config = dict(
    d_model=96,
    n_kv_head=3,
    bias='all',
    init_std_o=0.0109,
    init_std_down=0.0109,
    weight_decay=0.036,
    lr_head=0.00766,
    grad_clip=1.0,
    warmup_steps=200,
    schedule='wsd',
    decay_fraction=0.457,
    batch_tokens=32768,
    doc_mask=True,
    train_tokens=156400000,
    dataset='wikipedia_en',
)
Each number is 500 + 40 x the weight over its row's rms, rounded and kept within 0 to 999. Layers, rows and columns count from 0. Numbers have three digits each. The size before them is the row's rms in percent of the matrix's.

# layer 5 attention query, 96x96, rms 0.276, rows 0-76, columns 0-47
085:558469486500460529553525545458490477549448523522519467469452491509563483476512512562567522435501407478544504503481571516528504549498529462529530
079:448574445485506566523538543569514591541464577491532491507496522446416471475498453502437495497521472487475518446531514533512499487500530537500456
104:524521481449529534459453461474440524515486442531523511554425525492590483558430502520501594500563472505549431465458528410487505467554519399536439
087:491468500507464558538519451439444547488482511503521517481523475559541624502497418484481510550501566511544423560469511493472558496501541474492429
100:558481559544469515500486472561455491551485526526501483559454503448522503477422518490500543539494484512572425476564560515556458519531445461559482
084:454518524513560561535504532489487570491493451493541479532392525548489492505414444417491526461423490544457526466570526427501514462522442510552471
095:497483464517489501487505525580467423507533475439577554554516517523538553552479470487517491467537516526464556566472438460458468508522519553416520
081:593481464461518538490508495420484537501511473528490512494583524486512479533474510548483481473516552512505462527532523537499501514556502532433428
096:472548494496465474527486549427530479480549477469436547493512457599492519438480467527464469482493512453528582499468561445453453488540460529507528
093:508509445494500483566519560424493550495481540448411513515487528526515591483418480541503467481460547494514500515495515607456525485499437487479478
088:447487500513453556562469524541447471531449570564574479551432517485494527479467533523535508513562539506491569492557525437513498501494429483533399
087:528524476574496543525490561569618401529510475480481520550531522484472489484463457502496450537421455480450505430531561464508452467510403490490483
095:494506539557436533473500538520529479431485544507498421490513554535463456545475510551632497529517512529528427473531467534545512426499527501532488
090:507515501478490535483413525457473448524534546482593487518516512465595489587501478497514475492430453502486481449473564532511490516504500455436490
107:492456501544471414461549561482546548462559456490518601468518447476452520518531563483483463511514498485468493538439464437425565560516542498459512
096:545535471490498453527540552478494456530535455498467438525481399545445491510464492473526539508467544490510523481555510499422531535532573544492519
096:533470516553538506540536475515546525555468627498484459550500428621488507542455517569499440497528441511499498455565525498505565462425534564552535
091:465533468534556507390548435519461472497475561496497436527519593506515500501536496454469477441478420445499527486504559466504538537469494519519515
092:497519545558536528480519500462416550538534501530488473515523555542529534512542454532559497556509441569511519544535467477489515524491504504511463
084:437532459421431422504431531528518469528561502527558501477464537555529516469527491423597465483497490574499519465454552466448526473510607544468530
090:560465544509539528561497515454503443556447568524517512489521506572486487508582443493502461467416525502468556544441490484526573569553494473492427
102:570455573549524462510489485468543471524550459491484464514486452517492445549493461536495422446450457461466551461488504517441537514445475510420536
092:541452534507456541513496472554517527509420499473541543498544511443511566455424509516492545460524496492453494485509517483476495421554574556489402
092:521479483476524446476480520478509495529495537479491425488477565520578489520557479556492512430503476470512463438477473539431522483460425489487504
092:504487550451469518502542506554587470561507429537570546498621414458489513482542484509444481539547593450451493480541535598461451490489526485561527
094:566534460565543504510497540501464495480465487559488447568611505485478492496539475518479426446492540470494517449537464453517486479516495542558492
091:474526513506540463533587603513545494509519523544529556495544487525537540490469512468457452525544546515522560602524457495480468522526506462540534
102:501422454617469494464509499516513511490480460570479542489549500532461507486523504483528488478523547501507548486486522512554418528488527448511519
092:523503491550573539516529485497511447494585501507512613453565466485516575449539566460538560551496463491538455587526463497500507482510547543529496
097:524483587540489473472537538479598457432498502494490502500480491492458478473532437505476482484471472473508477546428399491509516478507499498479549
091:485409472511489451486489502497509452451484506477499517497471503558524453560542542541458533532520474522500544512441516513497473470566483501498466
090:551546607457455513564440455468505468510468550496462491569524484498548499504493484610447453487506411460451521473569541491492478507493440455511539
106:492465510525623497556522543439463448464440504508523476448457560456461521546524479476535539520518488478446518541493521467484512479505556456467456
097:487442523468516473568477527486500497585469536424501518516487432492517437467521456457518509509506437474581574631501477434510519465513506459520468
112:434558419530517523518505455446529566481470524537535533556484551506574464567529465439499441501551540524492466516591572464453500445548493567577521
110:566514470510452421430509451512547496566520500510485377496460544513481487555487539526488477510477544522507469515441542470451510539517434479499433
107:421473512570567526523503484509535502543552438582577497468485551491507528480551450467463524469499543551559519550479532511569529462545475483494533
104:471533513569523530496484603489440525511476515513536438512561505556461456478519453525538490502500463529521504543556646469464536624502503548529475
116:507475454507513444535500559464568514484552472438500517562441494578472478465532454492538539449556508520529556409524512500438548489484451516401532
109:547508528501491463523497483510462475511498511545438495506488514452499521604523484573591475555476472493559439439556511489591505482501422512446500
107:445499478588475434501502506498525422531511553471481594494478468524533528450489517545458543537608573533466502505487476542480523460492533510453501
108:470537488494534436486517550618596496449524482518621496513473463502513539524478477525478496499523441503513466524471502486425565522520611511462487
114:505498504453512492538543500454479553467491481516478497551551485528462484472613550473479510555465524446499502530472461510563545499429566533551520
101:606461484540465495587551461519537565553462476510504472517476521518523557424454455500492488500536503467526464527439530463478530484454477482510499
096:489518441479565531588544560488470536485484474526557536541524495478492517551503460558524495479472547513432590448479534586547536511500536462468472
099:568491424467510490472473501426489514449532496482524581455620456498581470439555528482498473508532498493564484594503488510517435522522472554532514
111:490477486592492572561431509453603541500515486502527597464519511532463531496470487515581517513537485500446494495510480472512404509403512438485460
103:552606479487533511455498512487546502559573504514534460552493470481515525545492469442517508526498438464437466456522481480564526510497505479557472
110:464517431494537466549517412514552481524509508500488447542506493452502469496502502488530483518560517442436493571520416525511433515485497458524492
100:561453522487504566499561416555501532459496587510545452439494539524557492468489549426561550537506508496527495500496485548513526630476468493506503
115:486543439476520469498494489525494491471504526461477514423563536576459508465527518462558464465432531555489417463488485582471548500461529363520530
110:513494476466505483541493563549471503456582479488476461534472490428430507559515520483486439564551553506485423487492490598548494526522431526511546
117:545538488432564477521504476438521505494540461530480525465458448476540431498417568516536567446471505491531467542478537498525453500492506507513480
122:501487491439430483445469468541493488597531503521529556510470418521488514477495516470513560461491495514433497425561543529477463522491473465433537
114:475484567439469444488476494565567471497476419498523481501544535460474483498484504501489497455511556492535489510543522555547381474493446530463537
106:448497549453537491410493552559577545525488526451391475478500450438474499445532476526448547532505532531453545501453474460468484478516471554544535
105:568560444555527546533458465522497531513510468491471524538502403553496470534485474524532577497467572515563504487450516461468478464503524469496484
104:527490466490458439480554573480476502468564552534507551458427435484518530492516458524419555459478494480494475451437487486447456479528562487573550
105:587486565520446480473571469437445500548522454496552508475518557488479499505598512514540491470586493560483490484500530494504501535560487481469558
110:536384525442533483578510495480528490523580539476514586500477491467401499495503459480534558517491532479435419482521570486532475520555507454475512
106:523480459541457503486509498476521552527506522576481477526569536482449455456521528514497528520535464489465501503456518590556488438523491498454519
101:517538550510579631448460500493472471487510416434544505513469473432468483485542520434485614501452552531453528492519445461515519492548455505478501
098:489463466469489518493540526525500572497442509532518514505416469492512507502522547494519451508501517421465493507502632547504410498488483480522483
109:460594476432457531515530567515514519529557504572511494509532558455555495483522509501516485529556506480468456543559489460503569542533448449430480
094:571511508540484508481520557577513531500470557450462445557457542523458476456504465407514549442454475567508479551461547574510501546471469493565525
092:506454493502436537553538498522491503466438472511544523611510468502468458483546578516460440494476503484396556508585542459511495440514441494477556
092:511505542433528515464522543485455542528531480416526524540407508432458464491458472573506603557446488522474546517571499534503483437520557589461512
103:536608483467536518495506564434485452514454527502546499514518538529499459595450497592547454481557477539489512414509518495501510520480538482534476
099:519448529493498554451491444573485454439502584503571528429487530492543470483424573504512531488494470485497469554467545485513523517522506483489467
106:538458533514507518568487554489536438450426453589452452525541507521484482504545457441531480497531469507449454472508536475551473452570534486601532
101:507480605503505526552534480472460464486466497526492462528503515456433468500447533542459463449492430498424483566502407527527532567496569515500463
102:529458447487576480506513478500589514534484520548501463550488510487564565483502522486560553460516496536502513451518636463467495507481443473506556
101:466507599524574454474533574490548444428520503542460566462512506547430485529516498501551487510495497583498569526403451512507553522474491500475490
094:510518544482471553465491447485514504509455451424522540489415553529490482521492495493520544576454491519503460477510537493593498491440455504508496
098:552458507482471428498491526478525538493519526538358499498524393465516440574509511435565459503488557469484422481517510510526444499474489501452468
099:486525543478502541487444529534499445471517476461466489518493467465463498518383514495552522530495526509521554479602499502453505428476435463498420
091:520492471445552476440508506457481440494540476519490568505554554489446528488558588533495506520492459451527591542465507527571544607508520567492546
# layer 5 attention key, 96x96, rms 0.263, rows 0-76, columns 0-47
085:519490520476498531537466464472502425469464474482483436549475545528565491492426537535476507507551483458477491484437508565422521506527476515524522
090:486441490463553520553507522433439524575447549546475565574510443466521506448499549408508531443509480450532497537515442513516533565492548479481486
108:514519502473438502497474507565480499503583564557529477456494501543519509513522573507477466520500436561522494476495457508426500459515574427472438
096:489505478500474506563513472541493524541491510473544506489529535430481589538550459488527468543544486483526551502496584457418510525516466423509397
094:472500437590503516429487495496410449555540530485480480553492495491463476500539524504515600470529498521587520522539514498476446531539502477552426
086:466472517475475551476457505498505516431484560492520550459437465442500459495523543492518587551464492585506463484450444542480511437508546500492504
093:524456477459507557531480537504490505477507538491518595520517505509441492449462443533514539503386479594501456531473444457522509479476503493477466
090:535453491464529489482484575507517480490496510528557546526472508510508551538455459501405602523491546482463484522513469554480518561596426493472562
108:475510443535488484498464473492463449497545570509479560374461467525492480457467488503477484431522497500461489513422470528510528535498535579547546
090:553456563528541553548566435460509509543489523503475481473509544539462560545508513493483483486537551469464528518570552473440556458557509523533473
083:449546554499539492452483533532489568441484447563489534477475435475519443494528530487467559549518523513505507507531436490627453574567490540542480
093:529543443534550525483596447481530486509537520437460554474455572476544535565548459477510518556466533482541502478521474477550474429489464510455500
093:442509503547471480590522488472514459490554411490501434542468484547524499518526591489490545508534546490478422533548535508509447519546484474433576
086:578520501596480553615537536577533450557506534533455470562508481456479516481518576549495514499497523455548482476509471538493483467464508458509454
113:558456479552495445508493510467518546497519522553523623524479458553492575423478519499535507477505464442505541498494533557467567553478511523542565
098:491558459496535415511551526506469485404495538546473485483473574463481491517484478491533461545445521506458455541548457495473508532479473538588473
093:486492510530522464495513564469492521563544476482477457480468539526470454444443478437419569446483482438451452501496542517407499491535486583515515
087:463602479490506581480510551566451517569526523458472496502538470508453526532537485419544497543554524505444587493511507448493473512525560512447496
089:510467497456473466536471428441408566615550481479510439467509477495522496510486488494533550462569540516510423540430488447512507462496597541544453
087:526446524488625547548516531491535506499477496437529491506469495459508494442451499513442494500503404453517508533487489456495496558463549544560398
093:545546557544522501487462554518509442538485488529494521457499426506509552425458525516510405553450543439420578497432509448490486524527434497498480
097:533501538552511535523496504460452455561516517496421445469478541460467499508452462465573505455488479435540460508465463512525521475501504563471508
092:562498466430504498540467486547428453486473531479537479517461483453483537494524539522454475497554491499467421487475446490449502530439501507455454
089:547473503540425482456514404546484492471485536561477370514485455494527546462455540505596501518554567517530510442493480536477526513514520456530468
095:489507510487485547449517494561576447626484495457484523537459480487510554499517465535449529508447570437519461493452475535583475510424440505530490
094:578521501495482523515492508499556484504555523472543533428500521433447465452584470510491530554506541523468469461572478493493500500468511540428511
083:433471495512510497545529459477523525463406464500420479427533465502491450483489485496480510493517486485483489491575528472539484472509497417524524
108:505467481538435470523523490481535545516491385582510530514446495471521436511470519507549517547576504466518471522489560510487455502491489489483543
090:480480478515483582475436558465448484451497446499518550490545517471451491530566455453513499566460489505454452535506454531491478521429462499509566
093:528559488547511526477453540497542563508521498527465496461435516541577503458466385483497521489446495481520565523518516482537520444483459500546527
082:497431542575488442474472433451566485459492540516542495491481570516474410483539469519496524506485506463492528526524491536593536487494494420498463
095:446490506573471517533513465558537493439469494547537498528533510499445496543511494493441451427531479495510473424496519452534460511505431467481525
111:461555552555477491469507488385489465468515490471499491434494465514525508498418479475554538495436558483467502556548459496520553516445501457450523
103:491557461504504494488512565542513463561529546542449465490552551506573507559531429492491462524454508523524474598528518476497520453498499451460470
109:478541454498520522499528428517479565462552516544501481506480494537505435522529520481516413532469538481474524520447553466529531481473496564563545
109:531555461536500461460503503522562526534467546464461458474480512522507490524487535439458599486495571460463462480484519450529519466512464496489372
097:488462520593540509569539488458500412572527440529500519474481501515512474549518484423526470540514574421478531475434531460541522470483550461579496
096:550447484538555545515519495499478505525435520511566424465562440466511508519480530499537501472499522546459444517453508451483495559524506491574456
105:526487484447512471446455476483497481472500537512554564466494473530465467491446491497472506429487498454483518483487558512542524435561540485442517
112:466484607510571530520530448495549487521496517527468476498485525414482502578520439515518465495523480559496506412534517415561491440475542569488435
114:414434536497513489523414606484527483464501496580510575500441462505414458463471455455482569460511563506433491553434450537504511576507512544480553
111:491503478522400478540513539466501545509543454506468480511492510536499547528480556548467474517508477465508534493511494523496536590516497442543434
104:517512590493525437491561542507432527529449502518524473499590502500501504413496522521518582500527541496465491563501576534539527521448546582513516
101:540516477482486454521527462424528528528529437496550468460432508535520545490442481522512464483525515495492408485476507513467527462492464553489397
094:535508490488495543534496458460500561519534459504667509526546486426511503554552507525538479478533507447428510483531508501538548490482502508424499
104:521513490524500553500498559470481424520476501470557565515584520501562497455491498470435472492477523509513520627512513556573472597481496514560520
119:479500500498527481664483491438512557471425514449553478503451490529466469475492502493489471562443507441560494484487491521531545461399521481496513
109:462530525516493446528483543479429505572541486513521493484450485508506454519473556513482466502476407459482382546473456495554501544544533515527485
116:438518536513498480520499451531534436506438477535530509419516498478479521534512450474526417562436414539518537559506419428537474504532514487513527
101:463517441461566450465434443430523534543452549510549517527510524551526479504471470419501554522586463545564473524493510461557509589571480503499490
110:439509476479539469468522580481546518476415548511507442508484566604493563484528515519524457479504561544470535480502528520478501462474477461436461
109:524468527529485490535494500532453562469516516470510469580518445493527567574467533445537478539569516511485472470592478586518499425528469547515478
114:504547508519622538492515471512509493517440448507511507540427486523486481517465597547523546456475473483507434568517525538541455550496539487455483
115:407459571540445449478546519518505498551466434483542482533488473518472458457569557518468523494467426552476558472521488519448484464472484426438449
107:467498524522507441476494431519585527542496465449483487506530509559473509525498482489440467472504591523471525481554566509479429539494582474505507
098:415529521487510513481459495484500520533497516473473459498466481465574516506488496534417560492512483514496548522474486451420514549580522518496561
103:510539501499534472603430517497498506486530522434543503446517451439478498502519492465429552477529482460502431541473494456456470490459487487470462
102:434432541485467410455498584527524471448480516552509484560452501495528499492501477545452485494483539475516466463462522473492506567543531465502517
101:564481549446512451490555459569518500558529501446566514485447540562433509483534549544509500512537428473469546511493490489535598458488509533506505
110:396519546467458473546539507504495461493488461495587452542514484517396550549473512522548510579454471500424470494552464457494551517520494425462520
106:513430514466516536460518414508485539545482523460533453574472557522507482506481559438467510574513518518454476473440516558528496499503554492497482
116:478559575514522511480487491504509522460534479446512437524558483486516549546507551474485487571548509499509540564514554453503469469522429408473446
110:490525517474495482515545445499491441388473454492531496537510529470492485606600499561545495537431566495524469464520561496541410526532493515486546
111:542503457530515466512593481535550474531532537432453560558479524476469552502489493489523459501546484440491484488470512441530535515484468431460576
091:533577482496480526478482482484494497537560440516485469458521529500466533470513476456547434513572465454562482479568472453481493488577523496508518
101:571552514511567427507499537474526542498549480477507495566549535531480563596526468447554449532495488505489501472499510462486438481452487438477437
109:529506499458532483479492524486435497513535573578481517469481410502537476503465516515509546414515452510488451505400476555449483506519540554518477
093:493530548511480505572501502489484533495449445507536466518435514547473528487453470492425503422506521454536460487568441529453477523508461621435517
106:484513547461577558465492555474512515473484504502533495471451418529472449547525568464533577536476555525424463540564468536479537544511475496480484
098:547508444513522459527515502490575472454527489454445491497556541572436531454527467494472463522509519494540536446461499591502442564503471518472515
097:473534501449523486526548489536526414509537373534571485541508522464472515518491500535484519522506501529537552483537490533428581522543458438530476
096:490481496430542507431506457436536573492475500429457465481497516538553481543486473499500499567459513590467569498469494469533546400549447493413464
093:476459587569534500478475521441498417355484502562478526495551489491464522431529508483485474480486522566524526514568476484506440459455575510522548
096:517509443447507583530438563530434474571518436569506540505467577448513546562453498495516569490541501444473538452529478499468510530527527531421484
110:473468516525515458483471507493329534586548449503475505493519553509421485413412497515504513477488495528475444487485504502516506508507515498503531
099:503511595491518527512530458536511501515537497492348533519532590444464536591470509514456530467474536492501481499546410519537517488450482514444487
092:472450572534505491577578560450512439507512477549488551500461464512480472473511416413496505465538453540523540553493491475544534561471564532511448
# layer 5 attention value, 96x96, rms 0.278, rows 0-63, columns 0-47
100:488495441381525528496513530514439517532434497518488517509402498581509541507536472430483492530491444499504465482463526501450497458428470499594518
095:509475471579484500466521510480517466473593503538473458458518497577592445455518503572496493482490480407558457555526566432547502523495421476508484
090:561531490629498519493495450528511485495581439583541502511507475591525436475412510488461520489506433434503471560474502429529432523476483461497467
104:513499472468509527467517439514514495516463508504529527526483502546561488536500489528516453426529511460462509503512489561525491467445482508431548
092:454488526490476509467449464491488430516537517495408484534497500465478524510467575458524475469466501567433478454495446420597604462514477439542479
101:467460507526561529554492532496543561466481540487511591514560543518478502572445445498593510468517539369487533471533510493589509519551531470506443
088:433500504501430517442517502533461520499506470428549491456522505518495459455521474478503506428494471540556496548516446511538471513434407445413531
091:473447483458518502485531474424480490454470500545490494484466554533478506466499449466432442547492484573534559540500494540544501521507530474486381
104:498481569492562454461484469436441525585450443501524495452519537448495512473540571407549545594451547452502464477560513534491549477559420513554492
097:453536499525501417551499509476510469436475556452444548487484511504446481493431531488505471508466454492508508450430464517441461520453535486599480
108:496476510462564491542551450540475503525495381389427540507439520487547506550564533502477580466579494547518468455472486527502514481530507479463508
102:498455504543493537539504581493556474551522486503533424560515441488574461494459415541444528477522438500540513447541495491533526508492537526406481
104:592550466466540517515493498463499496463483472482498435506479525491492446437501546480512459493511475463522534528531513495499501501519578463531530
101:517531614466476561511517492531581459482540554491437499495514439521515492462554537509544450505461545532531509420440463546458533531564473453516583
105:510538482481504540541479542523577505493496545489494502520512495566460512528480550483594515589483504494486489415465453496526473547462591542515504
099:456537508509519516589521547448493484483516367466481526544458454525494510483571485567498505552460492497532567489542458517520425467502587519542475
100:502468516444436551572543478471428556484517419479519528466468529486521555480580502471536531519465525574565529516497502496480453532562531541515480
093:482564481460480562514529529515505403490450520529535482538520512481581519522559539462507486494513466568488428489521498498443621513517529501502525
088:503500538524542534460443512521494503582463515481519497523462528451535516410501539462468500467542515525465514480566556555549515503468485441575417
097:530480512422441505568514520481502471517497569511516434519500500515537537477511511443469531479453481428489534506524588475471513521444523494509528
107:528485492462521477510524512537547491442514491531508509470493488553467522483489517491459474487510579619450488513552444489469547510505589489504440
102:521539478559560539562509500536472519533531522570469566543521500540562544433573483564537496460454503512521497490466515493484538519486542421413441
088:483512500521476456538397454534481517493532524524551409504411435507468473498457502466538516458458579509514512426480536484523493427551499457481473
096:533549415439507473563482517499483491452537466578489452538435576505503549503522513504523544587528555507539497533530508505476468421466432510502456
108:437522541495476511453556472506469434548498517544459477506522439453480476455502485494524535550500410490562485469494479551569512461468415512535541
102:489501429522502532460537498568468540509514509451499476578490498455562433545499415504566474443543466443498529419480533512488537466491465532524489
098:556536516499523582528605535482431506500495459410495487542538505525461460512449463537499502596506554493525520627458487505575556503478481483494569
107:516538557588550557475503523504501508521509457449439503524527499566467491444497521534424442545467502515463578522483454415458489475536469554546566
103:456540504521552446507539546518476476455530493486486537559442552430494486457489563492504486453510529511484467559502442480499499580464494403424479
094:511497462507532560408516543429474476423434550533546466470461452519537491556504475507474518470504556510542502442577579529565545481538551494508450
092:574553459573476500518522487499442419483472556469502494556563542453564514501438466447504511509496481485529498508445494468570462486515455444462458
105:475481443501633440510506495511514411483538404579525462543465485506536507553453523525430496455477481524533591541487472491478525498555522509499547
095:541547508478572508502455529520532498523518527529538556444574404506488480484506479522550526512522508454559544514507495458545493451550551497537494
092:526452577549481489495563538505513438471537479516502513416573486471531457507506542503574470493481490513514453482485410457561460564561548516558517
103:481474445499523457427483525560483513565564506498574543452536539579456462484539462531419475435493557565547525476563511491521415481496448530428503
097:524506552497541509469450546563478556489555494487492515514485479565490495419509463545474522500489548548437464387499490451483503537500458490510531
112:563500421447452519488514456478531565489541443552495540597576495511510503469549539472509483438472478444604448590482496487527487474501475503492567
091:467511488394416464458506538471502503500517468510446518501532491498500443555495509477499459563517496443564546496618495554549536493537534527489544
099:466559522522547601535555486497467476502473548532532522519511533542530478459482473467459481511453502489489504575453549521510520489537516461492464
100:466477522523469454541478486472599536470502540468457511531528467433451476464424442444466467521535495508514518533496515493439513531490553478525450
100:500464602441450470515497582486515426418432459507479473526496480521540474418527474579496463525510519478559556536452498477506538456476500494500539
108:549478496491443550483427491467524535551462493475436483539523494463571454470530484496443567534462572527432529518487540455580500572475526496555475
103:462513470456578538438516548498465507555462445418407526472528547452444523506539424473519489555414481533499454493461570575536521490474498542521520
101:541530480510488514549527501445484475469487484511459394513454492492451454453484481457417445540473496408514474563502477550503434472490468428501506
111:530480463479484499493550460497428460507533481540490508444514485510476532515521455427540495410531509527507518489475552554507509483530503475542434
100:462528489488462471505488457610480500481572521483458487499446493531531515475476488554594628432493518511461440520518453466543516463447546494477470
091:499466534476398508551514500523540588488476513579508453463473422553571506476556518523479478539508561487540445531482506501386514544462517544485475
094:375482456564534539430495484496496484553517491512487531512520478401503494442480396472502522498518451508603497383514522549538481556525462519485525
104:445465525570462512535416506529473516513513544521459541463554559467507530469462542468514523526473515423561549554465487539451436456527539509514539
098:509500455495461494508387444470526443558514494510483485495478450546544538509482522470509513500526512503461437525541522449496519473458466493513500
111:508534445514461488507561519433510515453493436487524532488567554554504522520557502470561571492502461457449481508496466429508442488513514561493499
117:449529503489498464538524429552539540507502496461497519539486528402497509464454482548501493468485566475442455549523449481499465542502612513527464
098:551439505514458540496535442473505466564502482523532479491514497549429531470517491532490521516585438507424450546527482539487466459533474539485529
099:453617529506436502519544573515435509486511498545470465519424524517499535541516483465461467476525485547465575482467457507492515426545505504492508
103:546494463434463559470434531516529563520521504464440430526572475499525547474487456505470440477429477422499507460562510459547456504506482447479470
116:550501464535512585501429451426532463509562520462541530491438528522489555517536542438516527535511533447503441524568523478450528501472475475513529
104:507524523491483540531504457459515570525558432475494534545463498519575489535460513527544542532575411460475527488495495432485449553461522467470511
099:495525447557463544408512486498519525467469494502492500503435499594526505475460489523476477490577546434562435454548545481461467511467489534485468
110:444480460521458586538501520478480479573534453460476523508562450467583492513485507511517413484506499541527502457402534441432498561526469479478467
100:460543568486433481494550495450487512476496521507543507433498463517574444495502454444415504489556449500506510460511512626431509515452511479562473
083:469515483521463524521399521486530540569557500532496469525451539554492491505454452499485576523519438452523581458510536532447456478506511517507476
103:498485483509528486527515525506456553498529539491492436488544488494509427487457472530488503492564529427544471500501584464518485509500531521549524
107:521466531425509442511534483505508580451488480540487451449423567448483489473503482496548497484465492538560513515450581501432428450537491484492587
115:551490483518537535577533441491545552475576486492549583525546485460582408493496526522499524492548526441540493520583517529445486508554537527532485
# layer 5 attention output (transposed), 96x96, rms 0.224, rows 0-63, columns 0-47
102:540437502624468467499456506490525493484511519542488451443478500550460445495500506564523452493452506550508545526545443531495575454528474438470473
096:452549536518527465518489505455473521468518528537536568484523483536482506494474497432462508597509554498516546496513419539550460450535513462557498
087:460531474459494503472481558489506477453509443504476516441565543422516509448487499480426555573496550525467507524567448538501482436490508516509527
092:490469477471544536510493506486447515444499455441517523481475466511473479533480475457543532569514493542513493503452479413475478451448559560529468
083:486586502522518536510548445527562536461530505535469500499513501444495462482512562539410563510478499468508422488451517511413459534487544506523494
089:516502497457493519458523521486487426550574467486512425519449479479487495465552539494490501507413507549439538518438587510417544500413491563479547
078:516500507412500522477485507516511477466549488489498624487509424539481507499502433564511487565501513513434506464552482433470549487478507535537562
093:499567608525566512584521471532514446478492444477524462512552480531498467508589528533511468469477560501542488528473475558551545498432490530517594
112:515510475511465455512501479493528431520539574481520509540504511584501532515447467572514458446497468493549535463474500548495473519478485478432475
088:566431509489501578492450518485485519538460453549645486497530572477476485553511492493553563465550530442474563470492569535546505525580490512472485
101:507500475515501484416523464510472492464459610537534548508442502448540499464473412472532462475477447518508515541507502495507562571492467500453482
102:501546491477498495460496526504447503510518471529421507445569526406441585527527523470565515589485519514495494549511485492524513496493584513501444
098:505421519569508463521556526476504482477447585557511535469527502484578562479488526480568551513573518538540464490558498475491499474495511496612476
095:510602497484511511473514547503501515546558466486549512521515541460507490568510458527485550473551462486473493511494507419443531521496548559493443
091:542403519501498467469524455449478512545588474465492492516515541452561540496495560473439559453513485496533481495501581483438507415539468500500432
087:521485510480511465526444572523558511482481556512470440510585522496482491491476522416561487402524474476445521502495457478461568467516443409530514
092:535587521536478503505499435551523481491540530533498461504548526559573492527503524552522530508574491492483482485529479465505601449499499494525583
086:489475508567539431470582454503506568566516512493456501489524489465518512488513508520532513512509517472582501482436506414539504576570482471553391
088:495515441471459481538533510490569530459465492472479492441580506445438454483437428518527530505414512464469439552459514512505536518547499516451539
088:494472491556479508476472486522492494527544484508439505439555519497455480503465541464516489544541562534506479544476419550590483497483538595416524
103:531531534570530550549464583505452520563488529523439477575516542503555482508522464505480482428493470413519519491499539497487532540549501525517568
090:491581541477524498403541555566537460518519538460522465509486499456475486534468492455494500540539437597508489499494477438506539528535615575554526
081:521420540524446462467524492533626471535499496465480458491603555570475574479520501474458492539542497492524540557470527504452517497518490601537537
085:565391523600477488457493515485556461538496507495502619436501459552499476476504459505520472396484462476502612518435500516539534490511492465544531
095:459477479449507502487494492464509516550522517489551566452473464534477570504469505516467451491493530588451510440480566514452499545552450440409461
093:446445447422423475499531457432484440467526483508533582436462465467500541462532484538505473578492499577495559557476504467520455522528484510453512
083:442473480492506510513483507467515446530521537503494587509394465504429501523579457468516507483486505538511512465523555463447526481501516548458511
099:477487486470502515524448560468488545481504567540535477484429559492566494580515478517518559498487446507517481520468495457507495484488505443511441
089:468521560495505497465520493537533486477508511487565476564502494503544440544561440512481410501489455502485557444484577484582539502462525570502520
084:539459503508491412534529482474515479592536467494452526503545446472456429501537407450502460547450507409469533532380487467526501492554535474485493
088:478551573441525475427539499521582496548435415543532498488487497429483481546509489539492534479502543476423524441521561495490475515440479545462535
107:516528521534525519515469586475526518438448586494472464486555551497487485442545539416505442516487502416455486503478494530513523517460484449532465
095:496543481518604545507468454523496563515421508517513490524481538483463492484516522496425449477498496567464457483544561527520480538474529512453528
095:491494490530486574513504477507486516492487596454537496515465522583497553453491507501472442504470511461480560531566505557452502405419523521523460
108:545498517575534503557468451475475488470520538511511475525527461469456532567432532518514524557457478495551431539507438484532525580573493498480451
092:554498497525512567541485510491549468499549478464595548517423488481529468620554586481497520545503538511551487480467544541546458468494490534470461
112:475517552536464473485473492528422465521538452510480468424520570500495577547497479558498553502475490529408454501492492579508541529576485547514479
099:521507509519486497534531512542469562475489447501556404483462527522488505414444433518491552536471436567483509493454509489487501561502501543522458
103:480451520458526501482473494527463506530457512447469526459565492487489454480424561455538524522492459489477504463564510542459417573485552504443505
095:508583498534500491502570465549457511461512482400567575464481455555484459460457505547525509458520466511501505521494484469520489519511521481439527
104:488501437538523519516505463552470576532507531480525394479431474465478470541510503506538495502472471511513497470455525512537440560520496518530492
111:507563472518488472436531570525506523440475432504447523541463491490404458486447493540479454429505513460514505475513458514543530518504512438427440
112:514554495488430429493487565486538525493531476519505507556481517539549454445486446492485540479567517471470499521458449554489499503459556403481472
110:498465514433494438446513483587494447481463528481446487512540533479599486488521508555513517478508456515533543417528505394519531543501565514436545
122:422484518490482469510428543531581531473515540518491469529496415480493527531493461532463569555604502477486472528535458469540521495459509477478524
104:509443463505480497470525451522479536448501522482495486584488546469441460522546503454459508567534536550534534535452486511488498505497427456559480
099:466469515498573531444475522516491422528514472550573512493529517483451534554486488419605472485465445531438564475524508510541514490451449540424452
104:495466609544488481546495502424385532460483472439515552441485461544474542475497520537474490452490507464474481479490444512477474483459463465511412
111:454477572503497506487559448426513442533486539494494445539485479564499455524470442518461531489467434496451511515581563477503488544486509510476441
104:539494502405531419510567609510553519442473508495558507471563499480471578532498432487496417508493455546457551483513502495443547512527482536550490
114:518446481466444511458453434505494533557445497495480433499495541453444559469523507536451530491474535517491490418529474592489519485489412457511500
120:468562538491522489533517566513467452484493568460554544516519475564511452483505460429481471549475537502457508465433526636447495507526430488482459
110:504530505474545465477467483469498519432572500427490521521526477545495539508556515533510507473491444515541491513453490479413561544535442507445520
105:490490499508494501529529470512580524538469491511524546481568492530544521450494497507529587490505529541552568516521478476559523542456561557446467
105:431475536510569476459524461513525503523491540479533494441429545462474468532557521510504581516526523547417471476416526497549543520467483527524515
112:477553515512482481452509500534505497505513489538514468535516518508502482499507512500498456451545485544513467469493454485461573473533601602548485
104:516523483489454459450548473558493447525531463493477476480502510466367485545536510516416512473514546475510428484482487496473470527528484516514450
108:514459565473517530549511413495479483529526529569529495482472556430491534589472534491452571510516538469454497449455435500475521445460452474458535
110:503432474486571457454589446447564530447416527538501507502498495606431555463519563472486545471450499464466485509470454524467532522482524481525553
106:512475528549532510535540543497525464529561507518438487462493491494453443503484586500487521440464449536523498535583409417427511453518454437428536
084:543517520487503517439537496554494537506420484436539524447502527491494500439588570505471560556463513525493507534523513394496559588538487467535512
112:548394548544475566544492460504533514474448463485503568621514468498469556481423488512441494494490486504476429489490479502551521556507491453421535
115:482591510488398488455488526502495535605577463537496506577474498534533516543532531441450487542461525480459503486518460526564527548460506518481491
111:474504535487525485462503534536461459547519509444536450495458498506451597464466471492501481442425527502501395493463510533487497461524425447491496